config.yaml
n_layer: 11
d_model: 448
n_head: 21
n_kv_head: 7
head_dim: 32
d_mlp: 1792
vocab_size: 4096
activation: "tanh_gelu"
norm: "layernorm"
norm_place: "pre"
norm_eps: 1e-05
positions: "learned"
qk_norm: false
attn_scale: 0.177
bias: "all"
tie_embeddings: true
parallel_block: false
init: "normal"
init_std_qkv: 0.0315
init_std_o: 0.00548
init_std_up: 0.0315
init_std_down: 0.00335
optimizer: "soap_variant"
lr: 0.00221
lr_mult_up: 1.48
beta1: 0.95
beta2: 0.99
lr_head: 0.00342
grad_clip: 1.0
warmup_steps: 200
schedule: "cos"
final_lr_fraction: 0.1
batch_tokens: 65536
seq_len: 2048
doc_mask: true
train_tokens: 321800000
steps: 4911
dataset: "wikipedia_en"
Each number is 128 + 32 x the weight over the matrix's rms, rounded and kept within 0 to 255. Layers, rows and columns count from 0. Numbers have three digits each.

# layer 8 MLP up, 1792x448, rms 0.115, rows 643-671, columns 0-223
114098157090182142144136112164101142119132136102108138103126168168120090142197209128098092096107174157143125140140096199183134187140082124068154029132124076156127183090105105159140123129129101107167142091143094098125117148125108134138096151152120132097124125149161121123146114095152140175078110118079127166093115174141130124100154065073094130110109179098105113109144127078093116124086145148155135093114118169095141196104093131139153140092091067083158149123170102185126108118228173121140117122069115045174104151121184072132132139038138186118117191094096100093097099069102174089121132144159154094169064151124154126152129123176105086139098162100131107139108137079126128092092
141137155171085128102122112146144114125159114146226152148108169143110173128181106114146141143077162142144172166113112111120097151131191129125117168155142110103210161174113145125080198141089128144149136123175155125121122144103151184091123104203086121057150154126086148154105150106134175120118162086140105152101136112128175126130148133090154140083109093159135094147109128083136161148159154073096063143142086161068116108099079149137082097109112126158105093160094136090130116157125166133118106124110093109108088112160119134189088104143136106137142183134143145102110090126120158118119136128150115133144139157118116120126074110176141098130161085119106110194143133113092150087152
114093211154109172117107105126172121118108135152147145132141104123126181138123120186076063068090090093125104100100161111090129149181132138122161140119092136158140148119149156113102152069082136114127148150110116147139127120066150142164054156173132175103091102133125111152117118183046217147126175154078178186118166150101181132171131191101146139145098117078091154129184141161102104105100067089165107108179156189145117079110140109085112133154039070063052084105129154080141136129182151032117169127148072142084088113081125113183128131174163114147182180095090140148139121153091094120151106170112085115096064079122075128113133118119156192098095146138172172160107084097118135099178
178143165180135137145127103131134151152175133156218154135137156170150124171109139101095104152112166094100134112068093142152164125081098167100119101175085125144041122143121202168171129109152103132128148147129166128098122179131138133104112118067142140136113146120099163120098098173114176016102108145138116129124083141136106095127101101158131106113146198145133105135151146139126130086145075128149140149113113141090155131142114208183132121148100122061068112164132184140130116197147130097149086172078146094118149103090110121136163157081137154119148136150188070046120133153098128180115093102104149186104100170111149149108137174111146117134089146138131207192100110174138111172136
051080118174126106169126174147127075120136125125129110151101109151133147116099150179169152083161125049068183105114099131101103095146115102136120100118183119086080127053101154168127087107125129165174174104101166138101051088098128094078167123124082107135071054123132155114113071090110141066093151180103104106123125143158178105192098140177137091130126160134122199174196100068104159131114135130077122087119111158069130126168103161125144141182099113082094129135096090133124085147111099144128153110161147084125086124138125172136181151066120136135077165123097172091115161104178149154076174099142136108112183127162168098117181105177147129144118145119078164162169118119155131171154
091151131095158089104183129142146152117095102112147135140141086122111093119214114141124108169113199141064100133126134089129142130094083110091123140161097166141100120124120116118064160162092181127151069146144093145154123144128144117139164112115141084167161095110083148141100115136088095135144131116161133156140117128165152118124145160102107136157162172148130123114115114139131156111146174056099142049137125125179170141158119182116093163167184152099129134132122119120124135155116080156079142115104174135158145094098116127153104100146225104088116128171100136140160161141117143131118128098112118102078172095167178155081112093144142069166200145142094124137195114134117169137118
167144142112159144088128149095145109135123068121161179134104171133128100120086114147142120153128091142117181170154173137074123137164141105154148170139139067135110124100091074140147127123163102131099172112126152058149112128110163090133106128191112106154106087108102157128095092132124102112087099120139103078093114114142180161148125172137106075131167120166138094152143096133114161155067151170120061146096093115159113078174125102136110063128171126134090132066156091108114114142140136122100129128204162149091064152118086132083112133114138137113116084172079110115108136078100129090123157060158134115080124071141125090108122132108170069151120160183160184101161111122099148114165
107136124128143147086117163088098071138074103073157153131080082159150177168110073167122133133109142101118140108084119118120136111190152165157143160117126087130144126116193101092130149098158088141165141155145148119174122127095149136111118095179140085124152131110083141139120089104156129116148071130095111102154102062113091087126090108138142134160118132149091125173126135066161145094151071140026156178104087114160175071148141104164142113156119101126064127089156125093157087168086107121126121196162107184143108177122169099134129092157129087119122100076129132127102134117155118110155146129106161111136189122094128125098226122122112130169116197123152132125146117114194092104098
052148092125079124113131134083121155115146148104101163133112137151183105124134135162102156164139144144138139150145131154139133135125096140065156141089132129066132131074138152112149082106098068111116134093161115075127115046155082141110102176149126097146099153076089134166161120127077140120151156076131133115128149143145153180136115134148125125109090086114100124085098152095141125155114128112114053122091133159141143138103138098107098083133116130160100147126118161129084103106058140121105144122175093070112128157166146129151153114103174105108146174114145116143119118117106109086166101172152160133086183137107079149161170189169166128120135078127109128139153163134172108082085
146127121075133161073173147069102140136158086169148113122072162150093158033220208093107102162147133096070095102177101131160075047089139135087082192154135081093089102163120139123149132132194085074146142148098123098134107165120126138124110093118119128125106135117082136063109113127160142124114151131081137138133134085125120128121117133132148084128128166161161146134161145115160132100146130113123109154124100170133060071144135135093134140193122131106152106061152115114081096107175135132121148116180155080209074127080140108094172125147163151080144115115096124175119149093137114172139170150146104122094083089140120123186117139123128132092141087118090093102116118092158098117127
150125148117161154140139154085086117135157174152142151155096161115097096171080124146125057126158145124118096089123141155121099158127116168151121119171155069115137075100141137181131148112125124090157132133171131146164150096156128154137103135115079191120091125134115141157133155163123105122133126133117128131192103134083084146161184098128161147096142128081132144104108106104141098110129145111139076199151174139089108158101142072104185137075097145083176105112073168087150134139179156116167142127114144080122113088119128126092118087140157081109109147121117186107111086159130164185146133153132096130133113139147166094165126150155164166125149157139121092127154117200114131086174
131127135080103149105153113138134135101136095090097136120106113107136169140082128099135141089132131122120094125046075111162209131050078076092163102139122125139155093078161145114161144097128226151180084153165235159061068112145116101183139123120085144155164158106132111175169152107106099129123137115167107076114104088165122155126173121210139155140100166130075105140141208056134145193126120190079139080114104159095135187127109113115172100096137152187143155124139120146135146142155134163151186113147107064070089089104127175145170174110127072150132163125164139129115096110132100082104153123209153106013117104115139122185150147091103180170109113157064156151064156120111182176106
154156133132147130158160141143147114150100102116135111144083127179113102104151084174115123191145166110143133089103093113148129192118174152151106068138107113099091128095130146125165148161104170082154131110158112160118109134142122116160126109134126140109173116139096177129117119040115126159077099180166106142092145117111121135137174142101133101157137158124116136131186113128198146095204158154155126142147095138105232099123166093072193132200072082087121129158108184147169180187108144091179142096125152108147089130121075187150085129099158091099134097091105114191150094165075199045114163133111169110111157161134129138092152092128148159102165168163085190161089123143143175097173
125165101109130098151151052120113109082101133165117135114135101107117111155120092143163116158112164152107166130153162126085148135200117138185115135110140075153119161085120125084146055134121159109077093142119158124146104106136111171166087092135105128110111162143135133152170132143137153130174072118078098100107126145131090092142161166139141091128137128166101145112112135093146120131184085124142154105075151124111141111140109126133099168105123105130147158139146141154123109153156141126149139127114083128101133146058133180171118119097156157136115158142113117075131105143125140145139147142112101106119112138074036134121147112166178175156088135148172117117147078102125149188120
157139142124088125091150156111070175100145101091077155183098063075115175064148124121113146200126139121109080101109087171098151121168076129092061076094114175177092135082132098152128072209096132182142174118116094158185116098119098171170198136109070104102115131160119112195128112053174116166075113145117108148100138196099118172162071115095178150109130152152151162170130164109154094138113107151108180094185096197111104145100088136107108160129151115072121107125160096108115127147149169168116137162132143132110142107133112166184158177136210152147111129101140122129065132097123096124138158033068185081102141110149116096139085090083148129114142169105175154152161053152101093123121
164148125083168146133131122147114172156133117100128115117178091155142147097095146116127134084107109122200116166095138146098115181161119105149119123119117135141122163162099129107165129124129117110095093111174128129145162160103077180135092139071089110118197164112136078175145150132136156127156138152157062168097101100056071046147139122112187114086090187108139111177087117181147143140093154146122178111108181131177133144211111116165173068130164135125159177124122100114101128173176165092117141164091148152143175117106174118150094125109133118155149156106104159074158157140118141115124119112101063110136053117096111136160125124173142083142116174169135105092109205117136154160152
177118103171179085104152164101100107187124191116137122136118107130079127156132106094113224115107147092145156084114092087129129181168042100141172139042126183166135080038113077156122166114072099129113151088152141106120109162146174093089090115147126127118105034130113114166106101164132112119125110190106143140128110180108152119146112100096101191116110098150130095130110158151137209150133160099134176091124123025064112114109184098151185123139139187148092138143126104203139108064169150153092136161121140114093190132158149156081122106176108163149116121070151130142160128138121116107119108105111151081059165173116093173170133114165090141142105117120131148187122083065186162085124
155125125175077139147064138146159114151121134180118109106115130126009069126138125191095073135111157119127115109165161150079176148134118159104135197117147138101097067161104106123106064172101133199129133126085202135140126120132183075109130070085187159117079150144120145139143171176144076162179132080123158139147203056113129159099179118178137162125174105146030088109138187156168136103066121073159063095162076120162092151124099076135174155187183110128152121134149147121140165115183194038078112056157116077137130071125122102104143155178120129077080103169123111087164152110090145139113103094133134184088108185149110103154117127121137117139131163090156105125118183157075109125171
123129136126101121140068186088200147159132132130111135132068099110092099049092126161160131134109138093117124145142082133105140116099171144128139120200112113146118176139148135103104142118145167100162140160123058159141182160172152106103095117117140152093202158179184129092156098088181119173090068140112164140141134126153163086106147162131096087065128192112159115101105128176119194123182120105128139133176084109095061155120146116114174119194086118135119118142142145137133164096183157117133121081133100086141169176164123086104174143172168091143130171139166084140192098102101128084083157157124140124167140132163093071163146124104142148175131145150152053156159155166118156176140
163160155108080056134129083092045128171107166084125081166107093058078104154178100145139132139081106114153133158147098146111128095119144155071145134064166055115080114088138124180114115122144111046107078142155147092117149149164105174149124124055061149124079080143170116165170112129128122117106134075130127130092065097093134104097104146100089157135114106138137183125119180139156207061097141141123183110078135131150152122124219139100093112175116116111100101063079101152096159113130108146123127209108113144110138141137069157093107147128146104147129140110130141165134101106074083107111037116141175135119151121160100130210118141132132110152114106198097120104138179137130192106150
108117123136134158132114120133112083135131115137205149095091175100040159130125120133136171138120084132167181100125155106137125129081098141131156079163081151134113097115097166171103084177064072074187115114143110136167139144155118144102087083155037174126115143092080146162135211070127123120129114076097180160130115177110178146060126138085152151162141104159099067118171186096106163091100169130155143111138132162179083146042110129149131169145089150194142069135176118070168169124092080151105156101118169118125140110130102206097157128081187123105105133124182144141184101095165145131194103117132116028068104143094173083202120109173126090104097107129124132135089084098143173124133
153128168102158119172064117139127224113126205143159113121121156135087109139142151121145086137161154092138170110130145207164124135136091139165146185150113159136099114137115182080128129165182127142135164088114120142148143177131102151172121103083182095109129141142140152167143191127144135101080131114109143080160191123176169141187135142196121175078130134131166133139121174111180139170190097135139228124118151144140170161125124094169096060172134117167117082146101222183075155092143179151169081158134102085094110108154085165107081144108174106101113076124121119128156153166115127101081127165244149161136107162152086070147086183105151176153085164134192079137136131122099143156092
147166074084149104137162180118132055081166137114147141122074130139145219129148155163134174127154178104149196161103103144199190152119125152108207167000123138178095162100172100107180143124131095121169129078121110157132064149093153123148133111174082152088111159136131133193174126137176129150124145158083138071138120137157165191121141124149145132121173151111118137121135136142137176112126106140085151147113098133135184034097106158195097087087076126067119134094129122102110113184135167129160116106156136130117112121134071123090181155119176165123109176103137094134107115115093139140129151142120127200134139159155091107088150138155097105160124148102095116140131183106183120122075
095086084133128110100092121177137152136092127127151165151128169127160105127089109115097176119168159058101096112189125181146143062180126127145136081099083140137196122199101145122146154084131167087113137120163102120153084096079142118100116132160211140155125144139126043133110120175133117133125135093148095115157169116089162145109115173090103132118133139101157131082121110128142136127128123162096120106150167146093132103107131076131106097157086096104101112150101157087165178146097163143071163173116126143157153130154134161168093129092110132164123205156068186117135113138108132146149099177116093139066155142120123076122129185127146117073119098178178168156124116176122169085091
162150076129093105147133038114135116108152142120158144129094174165085121125116145132176095153160155182106139113213156113093142103111139122111120135174154112163141118145180126193124147180074139108136193126188095153167115091142122119112135129100127122130167080116085110139134128127091100133148079083120114121010100152180099157175126148169133076160136097146123114128164110095118158167086130107157076145112117119126113127133076179169120094157118098140117115117149136046113118146138162167155160161080150143078137104112110166140091130134154075160071086097176134160140172178131113108096194074151175077150110140168104122081129145150089123133145161080103137141093124081122115160077
096141108131081145141142183159116153171086181067135125116062150108077179148069064164078070108126125156154100119145129124157113110153161123141124127204079056131122139113112150153090101165167162099188133192159131159140148144159141162136066081135118120106134117064142105100089111140129172154144089111077123120105124105119113123145139114129095079080086101122101073127169180116095133104195101105113082159146112083175127156153103145151072168119130099203100028121075198124161086144128165132082239106102165135157086136086122131074144122075139113139062118116106179176139129166119154065150151162121179097099150093113085144082138128133055096124131160140130130062098129086103168158148
099025142127067097158159124148135168097184106088042143165171097139129164126091119116108154088110063148146153099133130139099212093179105162117143123109099145101155140146166148127071087106144121169152130153128122089127115146105139090175094097140090140100133093086111179072167115144167102121187163166118188130109199118164151050176073098133186096187113162127107119062053124113091085165106097139147070122152149126122117161105101107070075156155155098119166160175066105113116112072182098137177153159129121117067081129132150075130093168074103140124074124128117146146167128052073193165141103193142105174172157220165117151043144212135136114106120103113105122102158176097171176153159
076155104123119118107095140151123122195143144160079120111145132108112160128157135151123081133155148095127102199124130111160121126142121159139163101114146123115122147126124084123156129133131160154156166129123128111115176115104128149081161151119166124189094138181075143111117130079067113187103130121151195105144076134111137127110126126088129153139139128111148142129157107085148136132165065135155212080159100148112143112166150146112124176176041110088117112083092134207124119105090117128069131208113109124096168160112221153119134113155200084134158102138111122075149069162138178195175148077140127141066096138107107090156132129085130202119080062155085083128108144165130142128095
091118146201127123101125131199142101161144117143141144172086125127099167079141121130083192108123159133109137149085141081096168114080147140123161090164100146121110137176073131126113146108079137176148206136121149117122131124115182108136039127093210156104140105063126110141132164132113186120110045087140129147100102170161121150093128090109172122077100178116181119097134153172146131141161158129117126056203120060152116200100137087092156103107136170123103173080146144085079092162096145107114126111101117212191087095132132141092162119144148138124146129105135178147154123098117113110114140167161136096101076155119099069160130152040051075118181141095169124091100115144072143156133